{
  "vocab_size": 8192,
  "norm_eps": 1e-05,
  "qk_norm": false,
  "parallel_block": false,
  "init_std_o": 0.0,
  "init_std_up": 0.0248,
  "decay_shape": "linear",
  "final_lr_fraction": 0.05,
  "train_tokens": 861200000
}
Each number is 500 + 25 x the weight over its row's rms, rounded and kept within 0 to 999. Layers, rows and columns count from 0. Numbers have three digits each. The size before them is the row's rms in percent of the matrix's.

# down: layer 7 MLP down (transposed), 1728x320, rms 0.163, rows 339-367, columns 0-159
# gate: layer 7 MLP gate, 1728x320, rms 0.185, rows 340-367, columns 0-159
# up: layer 7 MLP up, 1728x320, rms 0.18, rows 340-367, columns 0-159
down339 104:496455526508520498478500509462495477530469490521454505540502465560469493508552483498480513475530499501531507423459554496509539485510467455529482497481466531516496485473556491534486511487516542512481525524487478523478447490461468530488503490544525479498494492462492485475509513479506494496511514478499527515488541478462508500471500517512488494492466492458511521551493486535538477498508474486511480503523518485515537520513487465509483498470549514517514523440481508531492478531499521
gate340 107:485541473458492486487516512477461499472516443514539469521507471467537518512526487502512459536492516496518563481538486496527456469520476470481508434487500478487529460483500478502479466482526488499508515506485493477492453471484524488458503518480492505474516463533486506490463541462504521485544464456487470482499456512507465475487438460534482459510519493497515521505503462466542522523526510521498507485515530504508449488502503497479440459507539528516506566499513481496495548459492512
up340 110:509478487526480495473539528488486525455507463500521512488511511496509526489485542516553510488549461508513484473518462462504463472471492490508495527507474555496506501489479473525500490485524486487490474527535474504487497466470568471494513453564526511453514503519518491536476500474474524516483535502555508503505492521535457513506525529520477506531464529483508521496506469485508478523505481511498516477487497458544522483518472517532464487485507533492497572498470501527468485521492540
down340 100:498474475505475564508505515486467498534515451443515530526529529511541530517495499517487542508532490506467495449521517466481515471527479503506475527529481491508508498461513494497514487507517467458495455521547541487492482502463443458492499492556506523456491497457556487493487507511503480535481518500482497530507531471487503499518505446511527503493531531459455507486517459481485517491481499496500493478483504486521469479539510487540495490522506515494539520519548502441526507505479524
gate341 092:521499490502521511505521497491476504458517531481466521510495489491439470512495545519511462508526472492490491494508457449512503526524457487490477539498523477511520509523504550502469523541488552534511483487484475481503507497526507496479504559454496469495518515484469494491489498472501492503479479493549521513460486488503518508488532500515495558499493504471510453516505479486492468473523473484528498525498491469502520469497475463519518489501499516463481522507488518471538472463507531
up341 094:523471534485480478490541485500531505507533517488454475528522457515461481501492480513494484497472551487490504525460477479483489531483489500491485509461542521475504509489493534516481514500481521484484493494499463483487455478511508463450506505473521458476525498478533491508492566513510496488509497462501510499498500483516543531548507492463504499498532454528434528537503493478507445518462482483493514517525523471467500511533520477559484504488493462506498514495557546487514508470568512
down341 098:468496489505510482521510490503477495537506527499465466495502484499475494500480462482483474546480503481521473501486520509463514532544455516527493492494542457504534499549530508481521492532503485504493499476527489504449482485521476520498513468469507466525547503485487503496499472502486520482506497490490474557477515481497483526482499546520471488503502477473499492528521472528487498458492573542474546466523501550482483483490470517494515457502479535509523496482489538527499481479469502
gate342 096:499491551503500534503514471545474497561466512519457488507538532493462516535509546481481501532518482521458506558505512511514513488523469502541531489543539495499463485460476499494490461491461472485492479470504508503514473557538465521475522483501482511503518487515528517521523451524459528541497514491461467520531463499468529503495488505505468453511492493464522493512531498519523499476524529484500488533501467475517522522465503504559513462501566535482507497460508528525539522521476548
up342 095:501475534546497487504515508573493504486481515465494488485501492472524460479462511500505490480494480475488513480501507488544495488514554493548527473506515488445511483492475488515480496546491488487496484507510543484522482529468479503513474487483495499493463498491493492505509508498524502503513537529488509491465520483489483512475507469493459528427544507539502534526463493483506495564539504553486532500559513506505522479522454478506473487487444487494488502513494518501446528534510481
down342 097:497495507484551511475508525512489502504500504495470468544496493476546490508522434516488503503503533496508504475488487460511528425531503513498502489460465474497493518498484500535491517523485484522515451542499509513486533468471514514511454527488547510493473495455515465485505451504488517519509536480508517497487506500535560575495486457512554513510539513451486502540489522458522512495494532479534516478499501509493489518496503510449457521478523513507495492487504504464449508457514541
gate343 092:490496488473526502471500491472491482483516487539464481521479521510503511497536515453513515500496502496483454490508497500527511484511531500488506502571481514473579504510527508526475496494475517525519515455485572501499466467473501514457559491450506547515478487510471474503522487566537512478478496497546521507507478487507474524496506532535504481451494512465521531503508483502460487484466495529491491512507498514506445518459491468508544554451527479480476479517526504492524474511539455
up343 092:459497505513499491533521463494496543491505474517468534456491491474533484491510466540497480448515473514528508529508505483527538516504503505520521449483512475487470518511496510510538484501509469522496498488511490436507552505474533478523479509543494517454502510468513494465472532477504510488498490472503528505475543514449515477506510502529503492524509471514485481402489487485467482507510532491570505537507519468557540480527523506484471473495472541509512498522492515518455486501500489
down343 096:480479488509524544495485482498497476514521480458462493473496480498519502452507506485490452510533513538465495502533518494459455494547525492480494443524500502510521501523511540501537450494490498531472473537507490455541511509494521491474499497474528508468482511503456478468527499511485492527507527502477526500485454518472492508455534541468508503519459491493477482534490479527488476520483508477538512511508441494468533504470499514500530527461466539513473451492495502545479462519466496
gate344 098:513496518482535514484477476528507480493510534484500472504481475524527501515415490518461510502473468495409505445558503463501516477479477489486493529524454523540503516535505500535500516506496514478468496512497462427477504495500545516535511491504517489458503503481490499510527516545487494488506496543471503507492504515465497496483525532485497499505536493484481456485505516511447517500507516529455456521495458548540492501549493464529562489475489499533536483479485471584498500472479492
up344 098:462490478491495514497471480495472505500504497527429473491490487540472527529472469552498523495513456476495541506497503454491534486483547522499475549515525472486480507549503494515467537501500499468520485440527498496520465532525498477516484532514509481488496504469516508488520496500510495464467506480555496504481531515478505465503528505480509530482480504505507504484496498517499505484546515500531452533484506498543481488601534487501498511516464512480498471502509528535437508557523519
down344 101:484483457460464518487456515499501447491493504490486462516538490474481501523532478491513556491532540521536521481530493528525506485498489485502488500512501491480487511503463493514517508487513481492484470519534497461518476469508551518525472451504468462521518558497498463501525497510529457489466481475524470484523526500515411467526529496507528488451459514546498547472498497534472511514455519525520504510498460467500523510550490467479503489452502485497485516485515562513462488533511474
gate345 137:481521506455485533492528492483545494535521489510484500515527500478491476478491478505483484505545510511533512504543465449504444530510461511526551465540526468523473453477482554511502522488482478478486485497488463509522508454489443469542548516500476505517486488482514521507551493477522493553493511520456491484459530529485492514508453505510519478503487488505448500491534530506448508493503589474494504475509507486487459476503497486511487484510443510494528470504528537475511518481528515
up345 168:527523501537494471507484506483493488517515508486472505526516491439469471491479527532492469535497528484528477498514509498476513487523575495495528480502459509504484502514490527521466469435472509530521457482527493470445461481515475489462510527494520481511525522476525495527544530497489511490505502504478487523498496444551507446544520504499524558550484503501523499518515508478497525550480510490569490516532510475509502506476496545476500517529497502545492509549494490497498495502514513
down345 123:493534479522511526486506473503501515512500518520501493508503526505490501534527510502506480507501499485454454532495483511504536515485568503478533446529525519468495474509507469521506471461501512529521464504514508445457490491491480514520489494485504498462518465545523525521543452549485461499499475542509503532533511507528518464524511497477522533557496499526506490499486497560539510531490507505529466518482537555485521505490522557499525519462482514515515481497516485490475530580484522
gate346 101:502503502519487461463479461522510500499509535486497476492525500454496503509511501510460489508434510494523505495460515452470476470502553442504503503525448495539503554540496506510504538453468500484462513526523476481518516452507466490501501516466536495508499497488475518487530511500485518471507504509533521486509472446515495462490484494544494486542491474502545512488491490506520506504535489515499500486474501501482550531524497555500518522513507451482494540501555492526502473492475495
up346 098:508500510494481438542474478510437482461494506478485486484517476471521481483509566506483475486492525480473476552473485514459508520487457453497497481486467482516523491538477467492460512492481531465535485512467465530502487507511519527513510488482505516507529458483463487498498519514451506494474485503468542480490499509536539497521472527458489461500515509483485489564480503496494518518485505473501500511539528489479547458444428487513494516513523491517499498520518499508511486454487536
down346 098:525477549527476509531516532475520440507518487483544505520481473526503506506503478482516496474529492517471547512531507535503525533497520471517455481466487517513478504521473469480535541475481490517502555513499509519498473481528487525531519452505466532467502525498522516480487500506514487483517585507468492509500489509516522539511490510528511509471498520481483506509510480480478461503545539530526525557510509517513497497496487482513500525506531552558475500510448508503443495497510500
gate347 098:451494502480452478490498474503510486473490460498484497509492494519506491517492482516503476475511492500484469469498531494508539486527501512516511525489502464553446503501502489494481465482529497492503473527531450492502525505508504500459479494516521473463514532493512516554478459481540475499464434540536505465495458455514470487459512507478471536513489484556454468485509526503494460500524467548506539500501484483502542497480511516493469542461506438518498469507556490532535497513497497
up347 096:507551516484534501499539536503507479466504502489521469490511506455473521490543512520450511489512469516498514490495473489507495520469505520513450531485501540513444478535498454521510508488476502555513479501487522463481491470489483549489540516492496496510482503491513484513552491466496516500518541507475498498471476499509527535478461496507480515498483523538485455517508482502517535466502513518459466489496523460472457474481448512493504557517532549474494499488501515531494502484483477
down347 097:535499485528499528487505497494487502500504517503503504495513495481505498505520491478514480483490546516501523529480472526514511573490471543511537482517559492536471536523500507528531515503497520499470487520509477469477450486486451502475480492479485505481490533524474481496542502475510478526523514479529519514486505528509488539498489510542491487467477508481526499506420528510510486474492508496470479524510477453519491538531530514483545516506516514507498482483515504525533527491501507
gate348 102:521518495545461456505505494515495487481499522471544479482504523501514501563462496494538504492496521496493517542569501499537484485528501513516455491494498496475542551490508536498478471513501494499462514497464504534490544485504459549511514514510493500465485497564465499500525479483500532493478505538540500475495528475502509488471487512495544500513510510527527503527507471437497509484497517492465531494488527518463506505513493476511488471539527486510527485537495483514514477477437465
up348 099:508454501446495511523486450464517521481554511484469497495494505501520469471541518502492522473494483478523520485510494527549510533504523485458536490488535517504503492477483485510514509536477546512464492521487506470480496525507468515469491544471490489465532518512507496519495544526497509506474502492477485501482510509508534495495513516467535524512458533545481497497493515542510507467447506519494505547505538468493501484530487497503475539516508500535502439484482503531490516467477492
down348 101:452444486510462521490492494485511480481480484497446491442513481513519504499492531528529483476505449553500444484496532518466520499543518517530506488474467502490497496524490492524501492464456509484500522496528498480448526519534458425484471522522504469555536531531496520513519495500512456485510491483503477505487544587488478485519529488486484494472507477545534536443532545520492519529490476504498499483472459534547509519459496513538522548505489497468517483491491517489517490537504500
gate349 093:482493460461531543487489484524495516491532489502507462500488497497486475553487451493508483548494520510508512520517500541505488474481492493481515520467494479535494480510519531531472479495548475495530523509494506497459523506454513492459514502460488484502516496496465516451465490563521503473507444510508531490497518438518487524465501513500507467441547490484494515477472508466481504469530516444515475479479536500528542515473498507511485496445535509529492481475517442478490525498456531
up349 101:527488477535496501512518494506529489521511532475444473475501506503533509523474470511509500490477497520544487485543474517559488499492478507517465579500517503482492489508500508477511551492477522466502539563495510488537510522473470545513496530464513500520491514487516480464460474456561464519525485478504521495493463513506515507484490536528487478449502500477504462483503496494415522511554531453452530500508514549534469493527537459511491483478495544462505462457509565514485525489487514
down349 099:458487483472478517498479485478498513514522525453531526522521523541518500520520460478519479473493533491517523455474487512514534482501479516494465508503457523470516505523511545476467528505501498497476546496529516513473504472469487531493488473506489507458479499493506504487483463470516529488482522482495524527483543531464481522473505484519512499512535497480489488544508540511455491520572514477506528489530502546486488486499463476517463510503497512515434524475520538483496514546470488
gate350 104:514451508487487510454500502516501452541517506500471484495490472496498521518486523432502493496460511472495524483553444483511502480488468495487483501471515492542485551477463487506468468486524505489498484503515480442474505562517476480516494521562456534478501484499511473451560450503462526499556478509470505503522524548471491513524508521515507476504496529476492471521484456465502492533506535486470525470469521522504494474500509478515512506518506496518475443546474534472460510481508528
up350 100:499488522475512479542501533517498529491510472515504511467540435455523471463490508515495480502493495511489491536477497510481475527478504475495501444525490524492537502516491472516495475533516476449483465513479520554511450494533528482518471533490568495508453514486475543516495492518505466513467488503476508534528494500472500470508547482504484526477487502513494527467482531483498478513515482507516501524528456480503459513566478525480468508493504469501469495544532501484509464511522491
down350 100:480473508503505539506527481477501478502524542514520455497515506483515513524511438485490493472507521499528517495472492493447503486543495503463482469511530491527476558468513499508492459494492488501511498524459519544536509509501521488513524512454525502531453500518504505516467483466463479479504532518543521527512478503506499479513508490499494514468527468503516519506516455468553461528467571470511490466473491511488524485519493506524459478489490525488501555474511498504516464469536506
gate351 105:476480503454528486450501494503449472488470482463525531478463510537457471539501510556507501515512489537459510479507494534504482505478508540542484493449507455525459527508545477516494528476514466503492526551494518502506479482510536482471540486512518460474466504483541516484461516519480528472475495480502487485516491564519526526500514514498506500492505456465476507522521492494499452502535478509530498500520504484482495498488514476518468523524503496524544500485530483529508459493482551
up351 100:489484499536549506533508487526517544465506513483528497524460564495497494506545493484522518493513492529530526514519543500519502462518489462541474480448526520460507504486530482510487499507533478485502515497510498535504486520472493500510498550513509479483509481504500499522483504521520478483517536510512481516520504486483478513496488476503492488484462501447486494502495509495516474517463551517526525469498485522512516486538541510526520484510537509495503517527503546430548494522491472
down351 096:504499515475516484466509512508466496497503508523556501522474525510480536517536535573543518503487566491490474499496522510465528494530506487509483480509496476481539499491526451522514519508487483472514554519480486464553494491524480510522506496539515516492499497510510462498527498523479517498501510488477504437532519499460480491497511459500489443518522479470474521513481513568501495512505493489538491475494551472504533547539461528523495510536520511533483517449478472492453528487482478
gate352 099:522492490505531498498530530517508495531488508526524514491519517515537507512520508512478500505511510501501494491540512489465539505482514534485463497483507502470466506497516515466530525511502494529548484462537510480493503495494543482491472518544452526560481484489512529481506483528484558447479503510482504450524542549493504499485480476482475444521492512519486510538480531451507502532508491517489453499475489503508497547492506510495471514462530466503519479491519558503473517508458491
up352 101:482501515499509523536474541492477534518489513494492491479546518470499558506547516518486497470510495524496504500483501480485492530473457446518508485542523481529483553499481537519522510485497528497449522522530507487491549479523502519503480515482525521482518501481519506470527506532471497518495490493532505493489505461527512477477512514500505507480520487488467531488492510474528564481482570457523505515452474513472531481484545483506535527496454508541560485440516519513502527500493473
down352 102:534486536459513499485535515467517493501503493477518418484519493477509530510490477512510495532513476533502525524518521455475519532525499454499459459502493518517520485515518492499477519525551516522481552500485480539471484506494502481513476561519498523531478481476476545540505511514493472514482511523454539486532553532465497500483491492502481499505499549453477465498465522527526493495422512455550481498493533492441436508490528505504453481469503494495483498488510532532482495474446504
gate353 107:480520520500516527476542519558495483500528532477514490498498523466500506506529498494489504512488523507468503479495538480490516498479523481527480561527509483496515454544542488492465516450510526489463548503511541466511474484484513510488495513483482470512503502500515497509508472457539521519516523527499489486531489516532510514487508468497465493528549509573506505510551449502475531524502512475507497505448523475514479493501506458535469512485528497513489523477492525512516532463507503
up353 108:524475503528558513549510494511503468486523507467532498476471489503481504530490530470481497479495520502475534504464508458461515510453500479516495518489522499524472464512477496522499476469511450482507513479536494489511502521513523522516508491513459503515511537479493499502498521503490546510494527501531501539482458494483476512529529504507529478534502533524516468514572493484505488468480442525496529457521537478509485489510456499530518519477483474555520498517488488491534512488451551
down353 104:523474513504486489504500503545453542533492494544497489471551512546464529542518524503480485511523503451527481487476500483458538512483494498515547486470529530513491483496459524485506452488514506529495451504462460488493508530516471480497541490512492481520496543492508537493514489434505533531511528476471489490482483506509520517512506500476529497514473496517486494515454479558496518521522457473525475533546528465512453522520466482483502502517507544484494467506490493502482519509477451
gate354 088:487473530517494498502524554471489524517481498538481531551477533487499497523442555490499496490509480499481481519500493503520464443549502462488499499482512494454482465526490511485536454479492454510471467466519504466471555561522456488492478516528469494493499479499476543469506537518510494501526496549538522508475508482517493500499504528475505492548493471468503523481498487495521497497519505488503497520506475503486516450464540519499473528497433527515508486473502518526463454500526495
up354 096:513483504531431497505487494498520511527523533492453509495479472476530528469524513512493491507495492487503475519529509501478541579504523530543496495531509520491475519508524504481454518519516503487493535500511513517519528520487464523503508532482496504507487487574514462507537492468516521503497501506458498491528460502454513476545496430489500496453573491498461496503487479501514486500509492480496483523494531480537481486479472484492494474489570460533500478528514513531506568512474513
down354 100:529506501497473543505510499549493502437510554501553478511509468498513461526456481546501514472535534514548511485489540489502495504508478463540517499483457485485456458501478479528516506480510511488538503530470514550513525497466510452519527561555518502537506512492496546477470487463482476474502520507519496560518535468467491499505496501487515505519462478521513506466524479473527518508505436492514541515475476527511462500509498467530504489510500462542499489495549543492512518533458525
gate355 098:515527464501496523472515451475486490521513516461470468471475553503525472501506503532537426502501529502507524488506519492486462529464495521528502507516473505501504505489492482545475500469485469539471551501494477479526529511502498512484478520499513539526537503525543512474490414550528491491490473479534513489464493552503493510477520520504498492459489526494489513482494522540476522475445495518450527522514502489505522465504499489489470530503494515496482454481494495526485451465528519
up355 099:495508497488540523500510552514511513505486493467518503501486494522491502520457526502534531523525494559489520510445509448483467510472540504485482480512493467522497560504467509481516485525518482528507492475510479553509510521518486503489452463525486488500551534507495466534526516525540469514523482526531498509489521536524521527492499517456439471511510537511516514460458504492521533505532529474534499495486500446495468535570550521537503531524453517499494525518506490549472479507483527
down355 096:482467513495529483472483480458520497533501474509491470480531472557481555469485534491498566456558444499494492515531511442470527481496505467486470490489535478513494505502485476499490499505473522524516506524495487483500492531464484518495472466481494537506481481483495527489526519497523495465500510489502472468536479472520526472477471455460502495553530537546496492489509506458517526485505491540520471490482487504475512491495510537543511496504445531502499540470529513486529537498500491
gate356 099:470485504520520528525494490528454475540550506521489481520546513501463510501542505516487538500514525486522478518485550534475521547502490546454501537482476471518533507483484503488526519459508474486496522469491501537536507512543520532466537492502487498557494506546492524489536521527440519501523593468513517497523458493507483489510498508527478503500508544486494491491500515501532479489502486523494505486476523483486485487481522477521495465489475484451518525506442459552511497485474518
up356 102:493489516513485476495495523479523537515516522519511519499493479494542523513502514521511506491516522485512477512508487516510496473468544500507472497527460511483485498497448485447520527510467503519509471453487486520525519510544512515500475518518493494404503448494508496484532474529521494569493437495497526518462465466520516517492519493520500524530527466530506479514508471520536550490510488510480482541521472497466519510507466479514488497503480525498465492486508506499446507526530462
down356 103:502527480499473473538485491524570513507478505494451515502547549490507498530518504485476530438484466542474493503473532535488506523492497477528514505456515514491490465478503491486519474505503478464514490529516502509539513533522504478551468489483532494491509528492500470495512468437484481541476475523501482489507478493552561512490456543509482464469479449495522571511492477486511510531523509502489478501516473481521511509487489474523500461512499437523475517493519529490555538483512512
gate357 090:494539474487503485468492524497486499484477518512496463538544459527469546494475476434541537523522499514547507484468498499467467522476516511496481490490547523546514477500556526437514463467521517462497530479476491496519546506534529481490501502526499518504491507517464547461454525546488474540517500490535463494462497508523488542505510500519550481535481454507492503468522512492500483470560467479485473495479500508500514509530513512532536496499495480450477480479480501500520483472496470
up357 089:485459467444481485484504453514524490487483522531497479491476466507513478488448505449466508500498521512521482502522500504545505512511510468477521521465521504473504523482502480468473484477542469495504480470474526540511439492494519471450524489559521504502515465498519558508512489479517544526463512506490518471479498502488548480459476488483516517546512539506528520521478560500468487476525492500517486505515538501520528484498497515522483483472508507464514503540479477469526522547510497
down357 093:537525526490540535529465480515473485462510511483514486493515507480529521501496517507495519477478443569499494496484485507470518530503482543478472446506504519517515543468502500506536497518455538515510477477500460471508512450509496461476486499521501524537557509471540490472472486512496494521486436507514556514508477519481549521524532518540449457515485487475501466510487441503529507481532492511474503508509497502495467512477499474476520513503467428537515518486501513481506434515536528
gate358 092:467479447474481511475476552506485455503561504453444511473500489476492523469497463479465529543505527516538493541483507500472503521478466492515497520516480477494473484508454516480509484462486515513473520502497492510539490490526522525533499484505498481499521471476466492494486492488474546456496474467510499540516505504460516497522475528527441466487499500530504474501486509494472506472506557538467498525507536485521501460535536576519503516498502509509537500493499482475507522520483463
up358 096:545505527500496502504482542481491528461498480510522511523550465500511493477486426519512462474519499515508489476478508519507517480515505489474521513492513529502511470515488492474506484517491521475513504487450485531484519515492475507494521550465502570528539480516515533441521547472494492518516505533490501485495534512496522512461531514492511497458510493522451528510495527461510503527473511492524537523480469491504502513519507498514509483507498476493441527430468523459544496483550511
down358 100:505518485469507504537484488503509466474481455483502508458525516477552470469473479501469507509485524501521496482508490502546497514469494578481485544536466487509497532461542493530494493535513555472509513490507512506545516517495509507493516440497494502499483501519483538515478484496509504508460482529478536418514499532555492509459525478494477516476502517477510507508551446478465510489493528479483478525500464485480473503471451532466558473507501484504466493509489510505525493503448447
gate359 087:482520488467525488493524477490499524526483500494531511504486462522516480532525477499516512517489501538495512512461514539469481507484498533499484524494508523492511520508459484523482466477487525518503435524518528504480511542484540530523518497525493483494482523485525495473513492465523506495534487476525487483523491524511469506502483487489502461518523512441525474508507556460506505489523542517509558508526552464461485465514521504507483513473487493467484534476519505481505485511523493
up359 093:487542518495448510491478506437523503501490468484470487519498521493478487473487545505485508516518523506500517539532500487513547507505514540501528517487470470502467521497529484431460512535509509494493540481486500512508505457490473462459501508531496446485525495521480513515488510527507511504488506517461504495515505512493531504477510491538486463511489500490479477523446500520529507524486454470473446479479516552501496541519519493462507482509515488492466470529499488481458484560481548
down359 093:547536542487501516510498525558497534487499493535509509484491505488514476504524480519491500505510474489510474511505537533517510460516528526505478473503519495501472522529435503469468510482498513522476485549480500552491492493467492488467487488471460435470494478488471528492520485475492535495493494497512473534460475547512574474489528494523528522511511505470506504466512486534534495533550550509494510511508480486484452527537514526531535511482454507459513471474466499463537481494519558
gate360 089:503520481473517503513482558497515507513488523494446526534540553490473542491435488492526516539491506541518502497491491542472532510483548503462466519518468509534559486508533481474495524509512463536529500502508508510507496501499502485464515506558515539524502516487511504504521485499538516478511493518500495494480507528490481497496496484472526507502506557492505530457560512502512518515493489498466526502487472493472510525484497485499457461494428498505513513487478496478492484503511504
up360 091:503505485512460499498549530555449518527509530472506544485502475500498545481520516520516550512470459496502485523488512471465494527514463476506546492483458463480497508469471522514532550534509517477502537486524501499466497502494457473443462478489513514513488507526479530465491511505456521519500527486489493515502505502532522516509497522477484537517551512507498548524535538515525478519547483503483527522504485465542523480511528486498509515455508508483510507487515484477496525507523460
down360 092:510481514466457503514506462508559508453501462503492500479485511526480491497453508497513502467470492473485536478515469511513505519522467530523487474475480509472520497514487507518524471513503481508548451504509512473504459485471513492559566490493494546496504502468508518544511509483538480503545513539485518447514523508504479475476480508539508527530501477463493491502494475498448470489507480453514540476479504449529489507496496508479531517517468476495512471475513530480522494500496495
gate361 095:480461508544510519486494474507552498527481475498545521469521485510537508514538481491486489512476451469528512548502505507468503486474560528425507492545520474506494507531502486504487485527562518512531518486447504523517469545483522527484493538506497500486509496518554532486495461532513496468525508516500477457523497532518482471452527471511480484551484500480488451523456479499508444489490519531534481485508472500490502519522502526474542495575523475514495453536521497509488541469522462
up361 096:476503519508546509512519478502522506500480503528478536490510475490493535514492489512497513526483447499528479474495504510507532483543546485443466510543569503469493495523498482513493511520515530556538522529502511478508464523476517539507535496499525513458483495501476527467455499507477500522506453535515512460491465500500449528527521483475500529493474484514526472525472490487499539498503496505512489532478493472518523495479536480545539551502511498488508428527520512500496499523560522
down361 095:517516484495503477525505503470526493515462518517464495542498515512519510535496499487503492506490501506521503509482493524493541515501483489492467505517468481501494511464528532512516504464492475476451492481493515494520480478510541551503514491511562474513455461534443512494563500512538526541492527520500486502530517479482519475502496506512473537503513456483478538482511497512511543471495529506534489510481512511498515499483490498507474509496458493496470485468461503505490532519519501
gate362 103:452496486505489477504503475459501512484490498536500467507472528479492531498511505488538507499521512485484511465490519474549491504498514483500525413498515507488537515487518469528497461526465529467554506479540508541497521498473489503494510525512487470513514518480491531513485540483517498515513485509484482496518490516515560503514471535483501515489489517498476562499509461492457563463481510469515492517512497491514542480468496526531562531539500479486526531546514506520516498474521488
up362 105:490465492505485509516516488478507517517537482488528501529517497479493534504470454497531528494482458464557520527503482496466493531499524449502437484449504489489540501514499507478507499490526476501500546534497462521505494453466507506481500500485503498473474469517467488559509501492539499552519478514505450499543461498508504494470506511460456528489510521467476478528514486511517510502513513496449532514525512537500489482509538496479494495480564486515472498484487480518568515526516524
down362 108:466511468536489505482528564497553475533484484480507487521491470519452535494500525484472489496486479526520534519476491525482471535489516487561466538477478473496532448509475499467506480507514491515509553525498479484519538501448474500493477507517482511503495546521486479522483520461511532488524525480540493480481548497512490546474493462464449498520535561512496467534508516488487512493475463523492524524490557524515530500478504478493452474495510453509497488500470485520540497465465543
gate363 109:545487510488508502513510529512477513468510500465492494464450475497529522509498519496536496491520515470476515467494476486501474476486523537510503499505540470506472456510523495510475520507515481505511488482529473478480541494497497554499481548445494450568484472545490506519510461545527496477557473497499489479467502531487515519516486447487544520488497497524518482491483496509503441491491511515503476454443494468497524548541505486510474521485470464501492477538527464501507489514511516
up363 107:513459510492480461553506518497455520493511462466546510482461502506496503506486492494518514501505531513471509461537470491527483493477510498527465494467505504568512483545517503534451465502546459496538506503537444496517503492450473547533490456486491461504486493503504472512513505539475511494548437506504524498490494506534499509566503470507523511497559485503508497456523484502472495492528507510455527476490482527519540558476531527514517469484456477498511477552523479483518524515525492
down363 092:495474541530514481511498479478503472512517457462501518501495460528513440509533493484481507488512463529489508428492509517542528483494520508526496477494475493520510491527490504514482508559503492498474511470546490452481498514499485551510522460496508454493480494463512484468517504528516490527471452552498519474523493472489532504559520529479520495532502538489493503488519535520504484434458463537480533488487466505484542473466508507458503546487484515491523517496507518489469521534490475
gate364 102:499480492512520501461494484494494481492504521504484509509461508466475517486463489504500491480509552495457468519482524496499460480479540497503497471483469495484527526489513474530498547504497514517487495482490481502484518521474442507480500520512459495533511490494487495482474490530501499454496501524483500531540459475502477468490490492507520525502509530500513437542503487508510535447553522507519461530439475505515530458554466481508492526525521479509487431531510529497523483517482476
up364 100:479521550500453513503524545518487514536457498529479555530511491477514483549506479471564497495458464506503507469493501538548471488522503460503510511497554526500469537487488493479529487538536513509488477490494521508517508478524476518535493500517493453489502518535535479489522504493512505498485534448490519513489490522484517522452535478477570502522517535498539483527469469502518526508482476503484513503463521535506529468468464520475521476555515469485510476490493523525455501494553477
down364 098:478508494532509467497481530482477512535517485513478522479548478485499505497486431516513473467519505526511525520497498515526495503510446545487456493493485529482478453495501502517470447496461459513517468482448504509525485506451504423520540485495504473475515498539474512514490451494506483511490481517525470489493507513467498484480515482488538506480476502526522496461478524542478487450490557519502517504490504521511499552537467480494494488500525497489504457505521473517464505467525474
gate365 100:491520476422497502495512481497493488483463501522447501510515520477534507485554514522517495492489489527555523519529516519524484475462500491487509494468535461533513479500510510508452486508530508527489540487521511484524496459511512527503463478521517588522515490485504443461512504490509504514494472537525491477531506542511479510495418512509489536482494500523506486516485518466476525500467472503489500523455501475429462562483486476524507486494489498522514504509526513478516521527499459
up365 100:499436568538530498486509509494528485495479492521529513461512524496504490509506537521508489497456461473520489499507537479537462512476492514465509462489503511479511506504497496525491458489456537542464456527510498465523513486503493498525498548501516459498525484533486474525562560516517514485520526484534500536522513502499483540540482461521500492514507528491501508532538481456560520456471468493491522513511548495454518511488515523516496494495538522495496514478492493513508497529506490
down365 102:474490527545520492493464507485523522508497527460502493472502476497545479467473560503578509497513466488514468478551501532551481483508488509503510458472521490509520534527502520489505507490537499490455506514539485495513474481483511477488540507452511470497478494497530508483465524524475487493532488460510485498525521523517507543511478462480568547524530502520509489485516490491481496508496489512521493479500502514475485518465465461467532489493486501469499505466479472506470536499510464
gate366 100:541501487511523520451499529507490530502484517542490484501511532486539502480496494528434510520474499492465497476472493495512542489511494529470493512510490481461468511505537494525500497501507497536496470543502478494474531496555470493461511525473496503501489507512523498508513509502467443522462513498493512542502527467501491481488495551501480504523515466518507453506484503502531520504506508495492520514515495512502527475477525521502514526496534524489496472513471502498535499519507462
up366 097:468517500478471525513514479460485500473531500473468512485487492507538443523468466536485479512523512532499485496505506515444493540525519475549482511502507516491487523486445523468509532507488516505512498527496544514477505462468447522513499459488519536496462500472469470483520452466484537515506455554513481520530526483417490555484512498511503493507497506497519481502527533483513499472487505517512518531516503532485537552495474461494500505474525510485506508490482463511503497498502534
down366 095:496527515491500509547494468514439541539518489489530518516497491513476462506480525532512498523475469462446501501486505506500505498493515505475457485500494458497507507508513492536530484479541478526534473509490467512494551450487519519518488515461523474520496489473487463511506515521523494486489485510499468508486486502478461451480509479475527518488522500475567498496515459512506484499537517492478471484477494524524470481465548475511521472499481509491473480509499467517463560483493495
gate367 101:458511480518504481492483534519504505482481529488525496530485475472491469508499509539477522464519478466490470482491465530518505504478494497529527501537524458535501493494504515489475537475515485520489522526518516526462532500497541459530535510515491516491497460480498517485490473459472533504495529480529530427489501505470550492513503442485536502498502497507461490534527511499508473449516455520521456533472488477500493497472487553519480505494506493480499534447459515535516508454474512
up367 102:484513534508470477482529456506479521485523526502439495496506487554467506517495449480508451512469495555509517478513491503502518508499508519484503480470498516489515539511474497489489478492520502507508502519511481500549499495512481535470475491520499512494489495498485471486507530536538447493470510516498473533510484493504460527492480515528445502507521526526507477477493513492516526512489534559513547460547480547491479472514534502525534460531488503469465463562494508509524456564525483
down367 094:531466519528504482490511529523518517494484498481511491509505484459521467523453499497504515498496481491503556499501484510479472565459519506532511479534529481541516455537519488515514520528465509542515517507516500504506544523533517475494522513561436492532494494490456509505524501544497498520465499460512490494462493482500488511491478486511505472551511506486467480532523446530561470503549458501505487577528479482501536562496495516525497544498518491503523558488480494506479511482525544